config = dict(
    n_layer=12,
    activation='squared_relu',
    qk_norm=True,
    attn_scale=0.212,
    tie_embeddings=False,
    beta2=0.98,
    decay_shape='linear',
    batch_tokens=[16384, 32768, 49152],
)
Each number is 128 + 24 x the weight over its row's rms, rounded and kept within 0 to 255. Layers, rows and columns count from 0. The size above them is the row's rms in percent of the matrix's.

# layer 2 MLP up, 512x128, rms 0.298, rows 462-488, columns 0-127
size [110 100  37  39 102 113 115 123  48  43  77 118 114 120  37 106  86 133  44 138 120 117 126 137  51  98 119]
[[160 101 124 118 106 118 158 126 151 123 161 141 122 173 143 136 159 130 169 116 121 132 153 154 120 164 120 139 111 147 146 139 179 145 165 120 147 132 173 139 115 137 144 182 121 146 140 115  86 114 150 167 148 122  92 107 136  91  78 150 148 142  91  91 154 152 100 117 133 132 127 135 158 121 136 157 111 131 111 142 105 124 124 135 140 138 114 122 114 129  99 133 142 104 157 149  86 141 150  57 132 121 130 149 140 140 107 178  98 109 110  88 112 119 111 156  83 133 103 117 169 146 125  79 171 143 117 142]
 [139 109  96 117 180 118 108 162 115 113 141  98 111 131 155 127 159 154 109 169 113 129 152 145 120 132 122 119 128 156 132 150 156 122 135 133 108 116 106 144 161 136 176 150 155 149 138 123 119 121  89 119 155 158  89 126 156 110 160  99 148 143 111 134 136 108 118 173 131 154 136 123  83 109 131 135 146 132 122  76 186 114 125 121 149 114 150 155  89 127 127  77 113 118 100 150 149 134 115 140 154  88 134 135 136 108 144 128 124 169 195 111  96 142 132 127 197 154  98  82 115 147 121 119 163 114 150 144]
 [143  84 140 146 107 125 103 105 141  93 165 106 138 115 138 146 135 128 122 144 139 123 126 101  64 132 135 116 122 146 124 140 121 171 105 122 121  87 115 110 148 156 125 128 103 108 112 121 177 165 106 139 128 149 105  74  63 143 134 129 125 118 170 153 153 106 109 123 155 176 141  96 130 106 124 118 139 138  72 118 107 151 106  82 119 115 122 108 143 114 150 142 110 129  98 119 143 187  98 134 110  81 137 126 117 153 147 130 139 149 114 174 103 104 139 116 130 120 112 142 142  98 115 201 122 108 137 120]
 [167 112 172  92 183 125 116 108 138 179 140 150 155  91 105 131  87 147 151 167 149 168 120 112 109 128  95 114 139 119 119 109 141 144  90 121 124 137 112 144 141 120 164 127 163 147 159  69 106 123 111 144 149  94 142  83 103 137 146 163 146 121 142 115 154 135 101 141 198 161 137 135 112 148  69 156 121 101  64 117 107 129 137 105 151 122 133 111 124 127 140 142 103 109 162 120 175 122 135 116 150 125 109 147 125 161  93 118 118 117 119 138 136 134 113 134 144 120 121 124 152 146 144 144 126 146 147 151]
 [124 124 115 108 155 133 156 145 135 152 147 145 146 148 131 140 143 117 138  98 114 146 143 108 108 115 127 169 120 160 158 135 137 141 108 144 110 131 129 134 109 140 126 117  70 135 146 126 102 162  80 100  83 142 146 125 116 133 132 126 125 137 150 162 127 145 194 127 108 152 126  88 176 130 104 137 152 161 147 131  70 119 135 194 117 155 135 126 156 112 135 120 136 146 145 145 147 157 110  93 121 102 105  88 132  62 120 151  62 150 159 160 110 162 157 103 104 147 136 144 158 111 155 122 153 132 124 137]
 [132 147 149 147 122 105  96 157 115  96 127 108 119 105 157 132  95 133 160 128 155 137 163 103  47 122 153 113 138 122 127 106 101 114 141 137 131 141 145 164 157  47  98 128 141 109 109 116 133 110 109 146 136 136 131 139 107 165 141 122 116 135 134 129 137 179  87 126  93 128 134 150 113 133 142 102 122 149 142 127 144 147  94 129 128 131  99 152  95 141 180 138 128 137 144 161 127 110 144  91 117 130 160 168 163 121 107 104 102 113 137 133 148  72 131 140 121 102 166 111 160 113  88 147 181 143 164 142]
 [ 97 179 141 149  96 131 139 137 119 110 141 140 136  99 134 143 197 154 111 157 152 151 148 110 109 117 139 163 120 160 130 141 132  95  95 119  89  76 146 100 132 151 152  97 106 129 181 142 163 107  56 129 114 169 142 121 181 113 108 106 111 176 162 114 151 160 106 166 123 142 131 175 119 133 115 153 126 153 110 137 140 131 110 130 107 101 158 149 132 119 171 133 133 130 141 136 109  84 152 140 127 146 146 106 129 164 115  94 136 113  94 116 128 136 110 141 158 129 108 130 128 149 117 106 140 128 134 152]
 [118 101 169 138 124 100 131 129 164 129 119 109  80 110 117 127  88 163 124 103 123 118  81 100 144 159  95 117 128  90 169  98 137 170 109 132 122 104 120 140 106  99  97 118 125 156 169 141 119 113 107 137 117 111  92 110 125 151 165 144 115 132 141 114 119 105 122 145 111  92 137 143 116 167  92 114 113 116 125 108 105 119 135 153 118  97 139 161 127 100 164 122 154 117 153 153 105 191 154 146 138 126  70 159 139 141 118  80 128  84  91 107 128 102  85 148  98 131 125 102 105 139 108 101 148  95 125 152]
 [152 146 136 135 161 155  96  72 180 140 101 133 116 101 139 109  88 182 142 122 108 126 156 150 125 142 147 128 147 135 158 142 102 136 109 121 121 107 126 172 128 111 142 130 132  85 133 126 132 108 125  97 106 144 137 133 124 142  94 180  82 102 157 133 126 184 129 118 163 148 115 116 107 133 132 185 140 150 141 160 142 163 159 107 138 101 119 121 119 131 158 112 140 133  85  80 135 160  68 124 127 128  91 141 122 147  82 147 136  96 140 163 119 143 122 125 135 143 113 143 157  99 138  96 146 130 166 120]
 [120 169 133 101 133 100 157 115 109 167 161 138 105  84  76 164  79 108 159 165 177  78 107 105 105 108 128 105 153 125 133 122  99 146 120 134 141  92 118 108 145  96  97  83 136 141 133 137 132 146 131 166 124  83 153 113 121 155 166 126 139 142 137 116 117 137 114 117 110  95 141 124 162 127  77 145 122 143 140 152 153 165 121 125 156 144 139 125  92 129  99  97 119 155 138 153  88 110 128  86  87 126  85 132 163 164 141 109 130 136 108 127 132  97  99 151 137 155 142 130 126  90 135 148 121 119 149 144]
 [142 135 103 112 156 110 162 111 130 135 101  87 148 101 149 127 121 112 103 124 165 113 122 120 131 132 121 150  75 118 183  90 144 111 138 144 145  95  51 164 115 158 141 179 131 113 152  88 105 162 147 111 164 125 122 131 108 109 133 126 148 122 115 134 144 150 153 111 135 103 180  90 127 102  86 131 118 178 165 104 140  91 120 154 147 104 128 103  97 179 125 128 137 132 168 166 126 131  99  82 149 104 106 155 127 143 119 139 122 145 130 109  96 116 128 109 118 110 132 118 152 127 147 111 150 130 105 132]
 [ 96 154 123  88 164 151 122 114 123 153 166 111  62 121 121 154 123 134 141  97 112 154 110 164 116 143 129 149 127  93 163 132 113 167 116  97 139 143 131 126 161  93  94 112 134 140 113 153 120  72 146  67 148 150 105 127 131 152 110 147 115 153 121 104 141 105 126 136  95 131 124 126 146 126  85 157 103 127 144 128 121 167 145 103 143 128 153 131 113 107 158 127 152 141 162 107 155  81 115 127 129 151  84 100 153  92 127 148 146 140 142 178 122 144 156 166  96  89 156 155 155 114 129 132 151 108 148 102]
 [120 132 106 159 112 122 160  66  98 125  99 106 130  71  95 124 117 145 161 172 124 131 112 100 125 126 141 153 138 140 105 151 111  99 105 117 124 141 107 121 144 142 112 123 120 122 112 135 168 100 122  94  89 130 114 149  99 133  85 108 115 124 159 129 114 129 147 109  88 135 113 149 163 103 108 125 117  75  97 125 114 158 161  79 152  95 102 133 132 147 123  87 120 139 145 114 107 149 125  99 100 113 134 148 138 153  98  96 138 148  94 153 142 165 165  76 171 137  96 114 121 120 157 151  99 147  97 153]
 [112 171 130 137 155 114 147 113 164 179 156 124 126 147 116 157 119  94 140 102 116  95 106 125 110 125  93 161 120 144 171 130 109 152  87 135 112 120 127 135 179 111 117  78 116 129 121 141 129  91 138 126 134  94 164 155  91 135 122 120 129 167 156  97  98  93 149 140 139 161 143 139 134 113  66 124  96 141  98 133 153 181 130 126 103 136 113  79 139 119 126 126 135 132 130  72 125  73 123 131 159 172 107  89 126 156 127 120 113 126 129 146 150  86 147 151 124 127 101 148 145 106 100 155 130 125 115 124]
 [179 124  96 116 158 113 146  97 151  95 142 113 118 100 105 143 126 115 199 136 122 129 132 103 105 141 137 115 129 109 167  87 149 156 125 106 132 140 126 120 155 137 100 148 115 114 161 140 137 106  99 124 128  72 137 137  89 101 148 175 143 135 147 122 143 156 119 153 150 149 122 136 146 190  66 126 109 109 135 160 118 126 112 137 101 110 109 101 136 112 120 121 124 147 166 146 167 118  66 112 112 152 107 128 130 182 152 117 116  99 140 165 112  72 112 141 130 130 122 151 124 131 160 140 146 141 151 116]
 [140 121 157 115 115 171 156 136 160  97 118 137 111 136 119 109 126 123 119 186 143 131 130 135 153 141 110 161 137 132 135 100 129  83 115 150 149  90 137 179 151 113 108 158  77 147 115 122  91 124  90 147 155 117 169 133 151 132 127 145 111 150 178  85 161 153 157 129 100 116 170 114 149 161 141 169 117 148 128 121 137 110 140 160 172 116 134 176 117 106 131 125 107 123 142 138 120 124 136 144 162 140 150 129 107 147  89 110 134 139 125 140 162 153 110 132 147 114 139  96 137 166  77 120 201 112 119 132]
 [132 137 144 138 111 133 129 131 102 116 130 119  97 130 147 100 126 154 128 154 121 109 135 123 144 115 134 123  95 113 173 143 125 149 110 127 106 135 123 129 102  55 147 127 157 145 126 156  98 129  84 150 147 156 129 143 148 113 161 101 139 197 110  67 101 115 147 116  94 163 170 138 153  67 149 141 147 159 120 145 145 172 150 147 118 129 189 114 131 112 150 176  97 128 152 137  88 132 103 141 141 120  85 129 107 152 141 126 105 137 117 124 110 159 121 101 143 137  96 116 176 102 114 155 117 139 128 137]
 [134 106 142  89  83 148  83 124 112 118 143 101 127 163 121 134 132 165  91 117 143 124 149  88  75 107 122 115 124 108 146 118 145 131 172 129 115 123 145 131 171 180 165 114 112 134 180 143 133  95 165 104 123 123 156 130 126 118 151 123 115 100 137  97 140 125 138 146 151 111 125 125 144  99 102 117 139 163 128  87 109  78 127 151 143 144 122 123 131 156 107 126 128 135 107 133 139 146 132 105 112 127 143  93 116 130 143 100 137 141 145  97 108 135  96 187 134 153 152  55 138 177 156  77 144 119 154 108]
 [180 133 107  95 163 120 163 132 144 136 125 108 103  84 169 150  90 137 137 151 141  81 124 145 124 142 126 119 146 124 143 129 105 155 123  77  98 167 128 141  92 143 110 144 135 147 159 116 107 109 180 138  98 138 145 118 130  78  87 119 112 161 114 106 115 163  88 161 167 123 150 128  97 141 145 162 102 141 142 135 116 142 142 134 113 123 131 130 154 127 115 112 154 112 136 102 141 118 105 107 123 141 110 132 103 147 172 116 119 115 126 154  99 103 123 142  89 163 110 106 209 104 164 121 153 101 134 111]
 [124 143 114 148 164 123 131 124 106 144 115 161 111 144 123 184 128 112 120 172 136 137  98 167 127  93 144 143 152  99 112 127 104 148 109 103 114  97  91 138 127  90  71  83 134 117 106 144 147 128 104 155 136  91 178 138 101 128 114 148 118 170 124 144 119 124 138 133 119 172 122 125 147 120  90 189 140 126 165 108 149 183 103 147 162 146 139 135 129 145 160 156 156 118 133 156 145  96 125 115 112 142  86 106  92 146 141 143  78 153 109 154 147 129 153 164 125 118 103 140 124 119  91 141 155 108 110 135]
 [123 172 134  97 131 129 109 148 130 161 160 116 146 113 120 118  89 163 127 135 141 146 159 111 132 148 125 131 103 146 155  94 153 112 114 198 121 145 122 144  85 104 135 131 140 133 116 110  79 153 147  93 146 146 116 107 132  67 161 127 163 109 145  45 103 141 137 134 139 126 105  95 130 134 109  92 136 169 128 152 138  98 170 111 123  82 112 141 182 143 116 135  97 160 101 140 128 122 102 122  91 162 105 132 112 144 127 118 126 115  94 163 102 127 139 136 149 105 131 140 107 135 113 133 111 147 161 117]
 [157 163  83 123 111 130  89 130 104 178 148  77 129  99 138 143 137 125  86 119 127 102 112 164 114 121 123 134 149 116 152 146  82 170 114 121 108 122 123 162 145 131 162 124 141 112 114  94 130 126 139 158  77  79 157 132 122 112 109 129 142 136 152 125 142 150 179 108  94 153 144 119 160 120 113 110 128 159 166 152 126 131  98 141 137 132 124 113 164 116 137  84 146 147 120 120 127  89 102 136 111 131  80  77 174 132 146 132 136 120  99 163 156 151 114 146 150 112 124 118 192 155 114 132 132 104 137 152]
 [121 135  84 147  91 142 130  90 174 147 123 125  69 174  98  89 143 150 162 169 136 122 103 116 121 138 166 107 165 109  82 128 128 149  85 126 125 160 119 125 121 111 121 110 128 128 147  98 121 148 146 130 148 107 102 129 168 123  88 118 184 141 142  90 109 139 107 142 106 128  85 108 169 130 106 140 149 117 131 118 132 113  91 141  74 184 134 139 118 130 134 143 123 124 107 153 144 122 151  96 113 160 127 112 131  98  93 106 166  93  96 103 115 162 138 121 118 128 145 165 127 120 132 109 120 120 109 156]
 [139 116 120  76 134  99 142 113 137 148 111 136  96 123 140 135 156 127 120 134  80 149 127 138 134 180 128 144 134  63 144 126 118 132 126 117 108  83 103 138 136 124 110 114  99 156  98 118  66 146 142 105 169 138 147 132 144 145 129 105 103 118 111 126 139 100 114 165 159  67  84 135 107 122 140 105 136 177 111 167 150 106 156 127 132 164 161 137 143  77 140 158 110 137 105 112 110 134  97 131 118 162 137 131 122 147 147 166 151 110 113 145  99  98 111 119 138 108 111 192 152 144 149 158 139 153 135 114]
 [155 189 112 127  99 149 129 103 116 168 140 113 113 142  93 165 144 133 165 167 126 108 143 143 140 145 132 157 101 139 142 121 106 167 154 146 147 151 116 142 134 131 154 137 143 157 146  91  77 137 107 140 102  95 143  85 106 102 109 125 125 165 104 123 110 129  76 127 123 144  96 143 141 122 145 148 109 113 125 142  93 136 136 121 130  94  91 130 126  98 157 145 134 122 145 130 140 110 123  92 119  71 111 100 121 127  72 128 120  91 113 149 102  94 125 117 139 148 148 164 174 165 129 146 189 155 142 102]
 [146 115 131 139 126 121 157 119 118 118 130 129  86 107 102 116 143 121 114 127 169 117 131 137 115 129 161 138 105 142 160 179 154 134 130  96 121 116 159 185 127  76  91 129 145 119 124 102 114 119 134 201 158 140 147  89 129 133  99 143 122 115 145 123  82 166 123 151 120  89 126 103 141 128 139 104 114 185 126 150 129 112 120 142 137 153 146 139 161 119 173 157 108 108 133 106 154  96 107 144 127 139 180 124 143 102 187 136 188  97 108 151 144 162 118 139  97 152 121 137 150  94 129 131 157 113 140 120]
 [142 146 170 172 160 112 121 135 121 108 118 160  99 167 120 150 122 110 154 154 137 161 126 109 108 121 134 123 118 126 108 112 130 128 134 105 135 165 170 111 138 109 103 100 138 153 152 117  97 177 174 172  96 125 138 147 130  98 110 135 162 114 140  80 112 102 123 137 161 134 123 155 108 112 112 149 118 113 132 192 109 115 148  74 149 128 130  97 147 149 153  99 129 143  82 153 153 110  85 137 133 125 140 135 140  93 182 129 163  73 137 149 128 114 133 132 142 110 176 141 157 139 120 132 113 159 110 152]]
# layer 2 MLP down (transposed), 512x128, rms 0.299, rows 462-488, columns 0-127
size [110 106  46  44 107 123 111 117  53  41  81 126 128 126  49 113 105 113  60 140 119 106 117 125  55 109 124]
[[ 92  93 128 171 132 125 120 105 122 164 132 143 113  83 126  88 155 120 105 121 141 158 142 134  90  98 139 104 152 103  92 127  95 108 158 105 148 114 164 116  82 128  91  82 130 140 116 121  84 118 148 132 114 126 130 121 139 141 126  83 136 152 163 152 169 149 143 123 141 154 107 154 138 143 135 158 104 179 153 119 131 126  89 125 156 109 109 135 155 128 123 134 157 112  79 140 136 118 101 120 141 130 121 202 139 135 131 115 111  99 109 159  96  77  98 109 149 111  96  96 151 140 131 122 140 116  96 100]
 [102 149 102 109 102 151 161 164 138  76  79 151 119 119 175 199 122 143 131 100 127 109 151 116 167 163 114 136 125 144 105 139  87 114  96 125 110  92 118  98 164 169 144 131 142  99 102 133 153 142 112 128 160 142 117 133 136 119 137 144 146 118  93 105 122 118 133 140 136 115 140  91 158 122 128 107 113  85 121  90  98 193 127 151  75 117 109 136 101 127 120  65 103 150 127 144 144 101 109 128 109 143 115 153 127 118 130 125 165 144 130 138 154 141 135 118 158 173 137 120 108 131  90 134 130 135 133 106]
 [130 103 128 119 115  69 105 100 108 131 144 121 120 147  83 119 123 149  83 139 142 117  90 129 164 131 147 135 137 126 143 118 103  93 104 118 128 134 157 151 130  87 102  88 121  97 156  90 130 129  89 141 172 161 116 143 141 141 121 130 156 190 114 156 152 111 110 122  65  94 143 109 166  84 108 131 100 130 164 145 140 126  90 114 139  82  95 142 144 112 113 123 108  95 117 161 164 101 139 105 121 134  94 117 138 149 107 125 117  97 113 115 148 147 145 107 114 132 162  98 124  84 153 140 141 141 101 120]
 [116 113 120 110 138  60 144 144 163 102  94 105  67 148  92 152 124 163 134 149 143 147 170 120 152 114 156 134 143 124 142 150 105 108 123 127 139 100 141 118 133 134 133 101 135 123 149 141 115  68 132  97  96 165 142 104 164  82 134  89 140 144  95 105 111 118 145 134 105 137 132 134 139 122 140 146 150 117 148 145 145 120 148 106 136 157 159 126  99 121  98 117 132 148 148 162  90 148 164 126 113  88 100 125 138 127 172 141 105 144 158  63 131 121  95 144 107 143 172 167 132 126 124 134  74 119 134 143]
 [ 81 110 101  87 129 165 108 113 113 146 147 146 118 100 129 123 105 103 147 121  94 133 137 142 144 111 127 141 140 134 100 152 108 127 135 156 137  75 105 152 127 117 127 149 174 110 124 108 125 131 121 146  95 127 108 149 141 134 130 104 126 100  82 136 141 111 176 134 132  54 159 125 169 116 163 100 118 159 110 129 104 121 169 113 117 107 115 127 108 176 140 157 170  78 124  96 117 122 101 154 119 115 167 111 150 156  62 152 154 131  89 109 101 106 155 129 146 149 134 118 126 131 107 161 118 103 152 121]
 [120 112 142 144  71 121 170 173 126 130 122 142 128 134 123  72 139 151 157 133 128 162 119  91 126 129 145 122 157 102 133 121 155 103 146 124 160 145 165 115 149 137 113 135  83 111 103 110 119 140 144 163 144 150  91 135 155 152 135 112 148 111 118  98 170  99 149 148 126 150 125 140  84 175 151 106  99 172 124 124 135 124 100 146  97 138 154 101 133  68 193 156 119 120 120 124 156 141 127  97 102 112 140 135 149  95 141 103 132 166  97 119 145 139  76 112 140  97 110 120 124 128  92 143 140 125 119 164]
 [144 129 150 138 125 126 125 147 121 176 151 128 124 122 152 113 112 120 130 114 105 169 107  89 130  90 155 134 139 139 142 125  80 142 137  97 163 168  90 121 148 112 117 131 114 104  94 161 112 104 150 158  77 122 108 163 124 141 120 125 150 115 112  91  81 147 143 126 107 100 138 159 144 179 104 105  85 129 114 153 109 109 119 174 133 116 196 134  94 102 157 123 143 121 121 144 123 143 140  87 153 152  92 143 163 113 157 145 154 142 106 111 109 108 131 133 136 158 135 110 164 187 155 125 147 124 102 144]
 [134 155  92 150 139 135 134 143 109 123 140  95 165 107 132 118 179 148 129 115 137  83 133 150 116 132 146 114 116  74 115 118 138 136 159 124 132 148 133 140 115 200 107 109 103 120  96 139 113 119 105 111  82  94 123 150  96 109 161 105 146 141 101 169  63 133 116 112 129 137 181 164 115 125 105  97  93 163 143  76 102 136  95 109 109 124 147  92 120  87 100 148 128 107 133 143 122 159  98 106 150 130 149 130 130 102 150 137 114 138  73 159 124 107 138 148 102 111 122 154 149 125 108 144 141 106 119 133]
 [123 114 127 119 124  88 171 164 105 102 119 159 119 104  83 109 110 134 136  71 123 133  93 117 119 148 135 154 138 135 132  88 147 109 166 135 146 118 165 119 170  81 131 146 109 128 138 127 124  96 122 105 128  87 168 132 101 139 136 153 159 121 109 124 139 153 114  71  86 128 143 130 165 138 112 128 124 124 163  94 136 103 168  91 123 104 103  96  82 138 112 113 108  98 137 146 133 129 151 147  81 149 139 117 131  92 164 161 113 127 137 144 150 122 128 202 145 151 163 145 121 104 114 132 135 143 127 149]
 [147 124  97 117 133 161 133 150 125 146  84 143 104 152 152  91 115 105 129  77  97 160 125  91 155 127 111 165 134 151 123 139 144 139 120 141 102 108 150 137 116 196 134 137 118  89 138 126 103  70 137 155 124 164 151 139 131 110 166 112 138 111 150 151 148 181 151 130 130 155 121 151 163 144 153  87 138  89 131 147 117 151 132 140 115 110 131 168 148 106 110 164 109 131  93 117 113 120 119  99  72  95 156 140 128 112 118 142 135  83 145 138 104 136 107 166 132  82 129 141 170 160 127 116 138 123 131  93]
 [ 73 102 129 179  92  79 134 155 122 135 183 143  74 145 122 115 136 173 112 109 111 151  90 122 165 150 148 126 124 162  91 125 100 144  99 122 102 135  87 127 131 104 111 171 152  91 138 119 153  88 106 129 135 110 154 127 120 138 150 142 110 106 139 132 128 136 112 167 111 123 157 107 119 138 102 136 120 124 126 136 104 102 155 112 113 100 132 151 169  88  99  92 113 131  98 143 157 104 159 170  84 135 149 107  89 104 142 118 117 134 101 117 152 162  85 131 133 143 139 132 146 148 128 102 132 154 137 126]
 [128 204 106  83 123 126 141 156 143 139 141 122  85 138 170 113 106 135 127 123  88 156 148 152 142 159 188 120 128 158 125 118 117 136 168 147 117 167 170  71 121 113 106 136  89 147  66 149 125 168 116 119  89 149 129 111 132 113 137 171 117 131  94 113 127 128 154 170 129 129 155 124 119  85 163 147 135 144 118 102 141 102 150 150 123 110 106 103 165 121 136 111 173 101 131 155 122 126 125 157 119 103 150 138 135 128 119 127 119 109 114 126 143 127  97 152 131 138 146 181 101 135 119 157 146 107 115 130]
 [117 109 109  95 123 126 135 193 131 153 155 154 138  77 144  97 130 112 122  92 153 131 132 138 106  72 127 113 138 133 143 109 121 151 133 172 145 126 127 123 106 119 110  86 168 145 102 116 153  77 178 124 132 165  87 113 132 143 162 109 154 133 106 127 147  82  98 131 127 145 141 156 112 131 110 118 103 121 151 137 118 163  93 145 121 130  93 147 124 136 145 160 163 131 123 110 130  83 161  98 125 121 123 121 141  83 124 151 140 172  75 128 143 139  86 101 133 148 138 112  97 104 137 107 142 134  80 114]
 [123 137 122 147 119 137 138 156 162 146 141  79 105  84 131 124 118  94 135 101 123 130 134 105 132 141 132 152 162 108 103 124 132 118 157 134 112 130 155 142  73 162 123 125 134  94 109 154 134  95 108 124 113  93 129 144  90 156 145 204 177 145 127  96 157 174 116 114 148  77 134 161 164  83 147 155 157  96 130  96 118 105 107 141 119 127  74 108 131 125 143 116 152 113  90 132 155 125 129 119 124 115 144 164 110  91 116  98 141 118  96 108 119 109 117  96 164 105 137 157 115 130 149 147 140  95 111 107]
 [119 130 159 116 110 137 119 161 107 147 126 114 133 129 121  97 110 134 112 104 127 127 119  79 136 151  96 104 165 143 122 129  85 135 112  94 124 119 101 125 120 154 113 126 122 130 100 114 135  91 145 144 117 135 142 123 125 121  89 101 165 106 130 102 128  98 103 183 121 117  93 136 122 154 146 137 140  83 133 107 138 125 126 116 120  78 169 113  85 161 159 131 156 104 106  78 139 155 134 105  58  97 122 112 105  89 119 135 140 135 104 146 115 125 156  73 141 128 172  80 142  99 143 164 102 140 144 175]
 [145 134 114 135 113 137 154 176 120 174  93 120 118  97 147 156 153 161 151 130 163 171 142 172 193 108 116 135 139 132 103 114  95 153 116 122 136 102 133 153  91 151 109 176 109 136 119 137 122  77 138 122 113 164 139 142 106 155 172 163 123  94  99 113 117 149 169 146 148 121 143 129 116 160  69 113  98 114  83 116 170 110 133 131 131 129 126 135 111 104 124 139 139 132 122 123 173 113 128 150  98 154 143 117 148 144 122 151 161 174 146  88 133 135 117 133 122 113 161 115 115 152  84 145 129 132 122 103]
 [112  98 107 116 180  78 144 109  91 134 120 157  80 147 165 192 114 116 119 141 147 158 131 112  75 119 161 143 160 119 131 137 154 136 103 151  95 117 145 116 109  86  81  97 160 107 135 140 109 120 150 156 114  96 117 168 132 131 131 137 130 159  88 114 107 154 125  91 126 110 103 106 150 106 135 126 131 161 130 120 154 132 131 137 133 163  96 118 172 147 134 117 112 134 135 132  90 180 171 149  97 124 140 155 110 141 149 142 153 135 141  83  89 137 120 127 151 120 133 118  98 125  94 126 114 105 108 141]
 [124 159 143 102 104 126 128 147  88 152 117 119 118 138 120 124 123 157 132 150 148 122 133 140 125 143 119 115 144 158 102 156 120 108 147 126 124 108  88  54 131 164 147  87 157 111 130 125 118  83 142 120 137 128 113 176 120 102 150 143 141  96 117 155  86  77 130  95 165 152 118 148 107 149 107 136 114 126 152 160 184 126 125 112 140 140 138 110 140  89 104 137 114 145 144 110 126  90 171 154  91 103 120  96 114 161 125 133  67 122 138 122 131 149 138  98  69 100 152 103 109 100 117  92 122 149 157 127]
 [121 150 109 137 140 111 134  66 161 117 117 125 134 150 150 137 169 124 143 134 130 119 116 159  94  74 116 121 127 142 175 161 128  93 117 134  92 163 200  96 160 140 131 128 117 117  95 162 157 171  89 117 142 149  88 105 141 124 171 154 184 136 109 125 118 147 134 142 117 165  89 126  74 133 115 103 118 126 123 118 163 129 113 119 112 118 133  96  95 123 145  87 124 142 146 125 161 156 133  94 149 110 144 113 170 133 148 150 154 139 114 120 141 145 120 141 131 113 153 168 118 109 128 103 145 127 125  93]
 [101 143 105 122 124 149 111  89 102 145 109 141 161 106 123  88 133 132 132  84 146 137 154 132 135  94 136 113 104 121  85 128 126 112 124 106 165 116 112 129  99 164 127 134 129 131 121 105  86  95 116 137 129 148 129 122 148  96 164  73 120 131 142 106 147 130 131 105 105 102 113 127 148 164 193  90  93 117 119  82 127 129 121  94 119  96 140 114 111 133 156 107 114 128 112 135  83 160 124 105  98  95 118 117  67 132 100 137 115 112 178 129 128 165  89 129  88 144 105 150 167 152 137 153 118 130 100 174]
 [104 156 168  93 113  78 108 128 160  93 161 128 133 125 112 119 123  99  99 152 132 121 108 144 163 102 163  86 147 149 137 119 153 147 132 154 108 104 142 119 164 120 148 143 161 164 113 126 126 128 119 123 100 122 119 119 150 129 134 136 152  93  76 139 139 111 120 145 100 110 172 121 166  91 102 134 117 146 146 129 103 140  79 100 104 121  78 109 145 108 110 163 175 135 114 146 117 119 176 142 130 181 113 116 125  99 126 159 122 174 111 134 128 131 113 122 143 119 176  77 127  97 122 159 110 134 126  87]
 [131 182 153 112 114 123 109 150  96 128 148 131  75 151 121 143 113 103 140 131 148 157 151 170 102 118 103 124 132 166 130  78 161 134 128 131 147 115 108 128  97 146 160 137 112 159 117 111 101 178 115 127 103 101 172 100 115 154 167 153 140  78 102 151 130 109 136 138 126 126 137 134 160 115 161 135 132 117 167 159 127 120 183 133 113 109 132 141 149 105 149 146 137 117  86  96 137 142 132 147 151 145 150 117 181 144 112  84 156 103 140 118 162 141 127  95 126 132  97  89 125 155  68 118 133 124 113 153]
 [141  88 168 102 111 141 137 150 114 129 116 132 131 129 146  88 106 136 151 124  83 115 109 143 129 126 134 130 106 145 118 126 154 143  98 150 154 105 148 131 127 115 122 126 167  85 102 149  98 124 112 149 126 143 170  92 134 163 134 121 142 120 110 108  88 127 132 174 130 114 154 100 119 104 148  75 155 109 169 119 145 100  83 100  81 168 132 117 158 114 131 120 134 153 111 152 140  96 128 104 140 116 101  88 164 139 134 108 138 118  69 105  54  91  97 137 104 151 127 133 115 135 103 125 129 149 126 177]
 [103 141 113 115 105 133 120 120  99 191 156 139 139 128  89 125 125 121  87  79 141 121 142 140 104  72 156  79 167 125 136 122 155 108 156 119 148 153  81 140 111 118  95 131 129 118 103 137 150 140 166  94  89 136 146 102 164 130 175 140  95 135 101 149 143 127 132 101 151 145 118 171 175 103 113 100 112 149 127 197 139 129 142 157 106  78 124 111 149 139 148 106 115 139 102 119 108 125  98 139  98  93 141 115 136 150 116 134 116 144 150 145 146 146 120 101 140 107 133 133 127 156 156 104 119 107 164 125]
 [111 145 107 131 106 140 140 141 130 100 148 124 191  91 130 128 109 143 103 110 120 138 138 127  89 100 119 100 114 144 156 114 101 143 106  71 119 132 195 134 112 146 116 179 138 149 156 168 104 144 141 122 182 135 143 136 112 109 186 138 152 109 156 109 115 186 138 147 151 146 131 114 140  82 103 102 106 153 138 119 151 112 117  92 131 145 156 140 117 133 131 130  73 135 151 137 139 162 142 140 161 115 149 145 140 153 164 134 109 107 146  95 174 124 119 133 120 120 126 128 110 159  72 121 137 111 137 114]
 [102 107 121 109 140 188 117 187 124 138  93 129 133 122  86 130 101 130 105 171 115 115 137 138 140 151 100 150  79  89 147 167 130 131 152 108 126 134  88  96 105 130 153 126 139  90 161 138 139 108 135 169 120 101 123 113 142 112 133 147  96 144 129 150 133 130 162 103  96 120 114 157 126 137 110 133 143 144 125 152 168 159 117 109 172 121 153 121 105 118 101 103  93 114 159 122 162 122 153 180  77 144 123 170 129  85 134 140 130  84 130  98 144 100 107 164  76 113 121 124  98 130 121 124 121 130 112 141]
 [124 129  78 134 145  93  97 108 126 131 113 156 156  86 171 149 111 128 133 123 104 139 130  74 166 130 130 109 139 179 120 106 129 114 145 128 121 126 132  84 124 117  99  81 133 161 101 145 158 153 133 136 114 132 124 147 111 165 101  89  81 143 116 111 153 120 158 156 135 114 128 139 117 125 110 110 104 166 129 163  98  91 132 156  89 133 112 113 132 144 125 161 187  74 164 103 148 161 144 139 183 130 129  98 153  94 140 128 133 150 122 114 135 150 149 133 154 109 142 134  78 134 138 150 105 124 143 108]]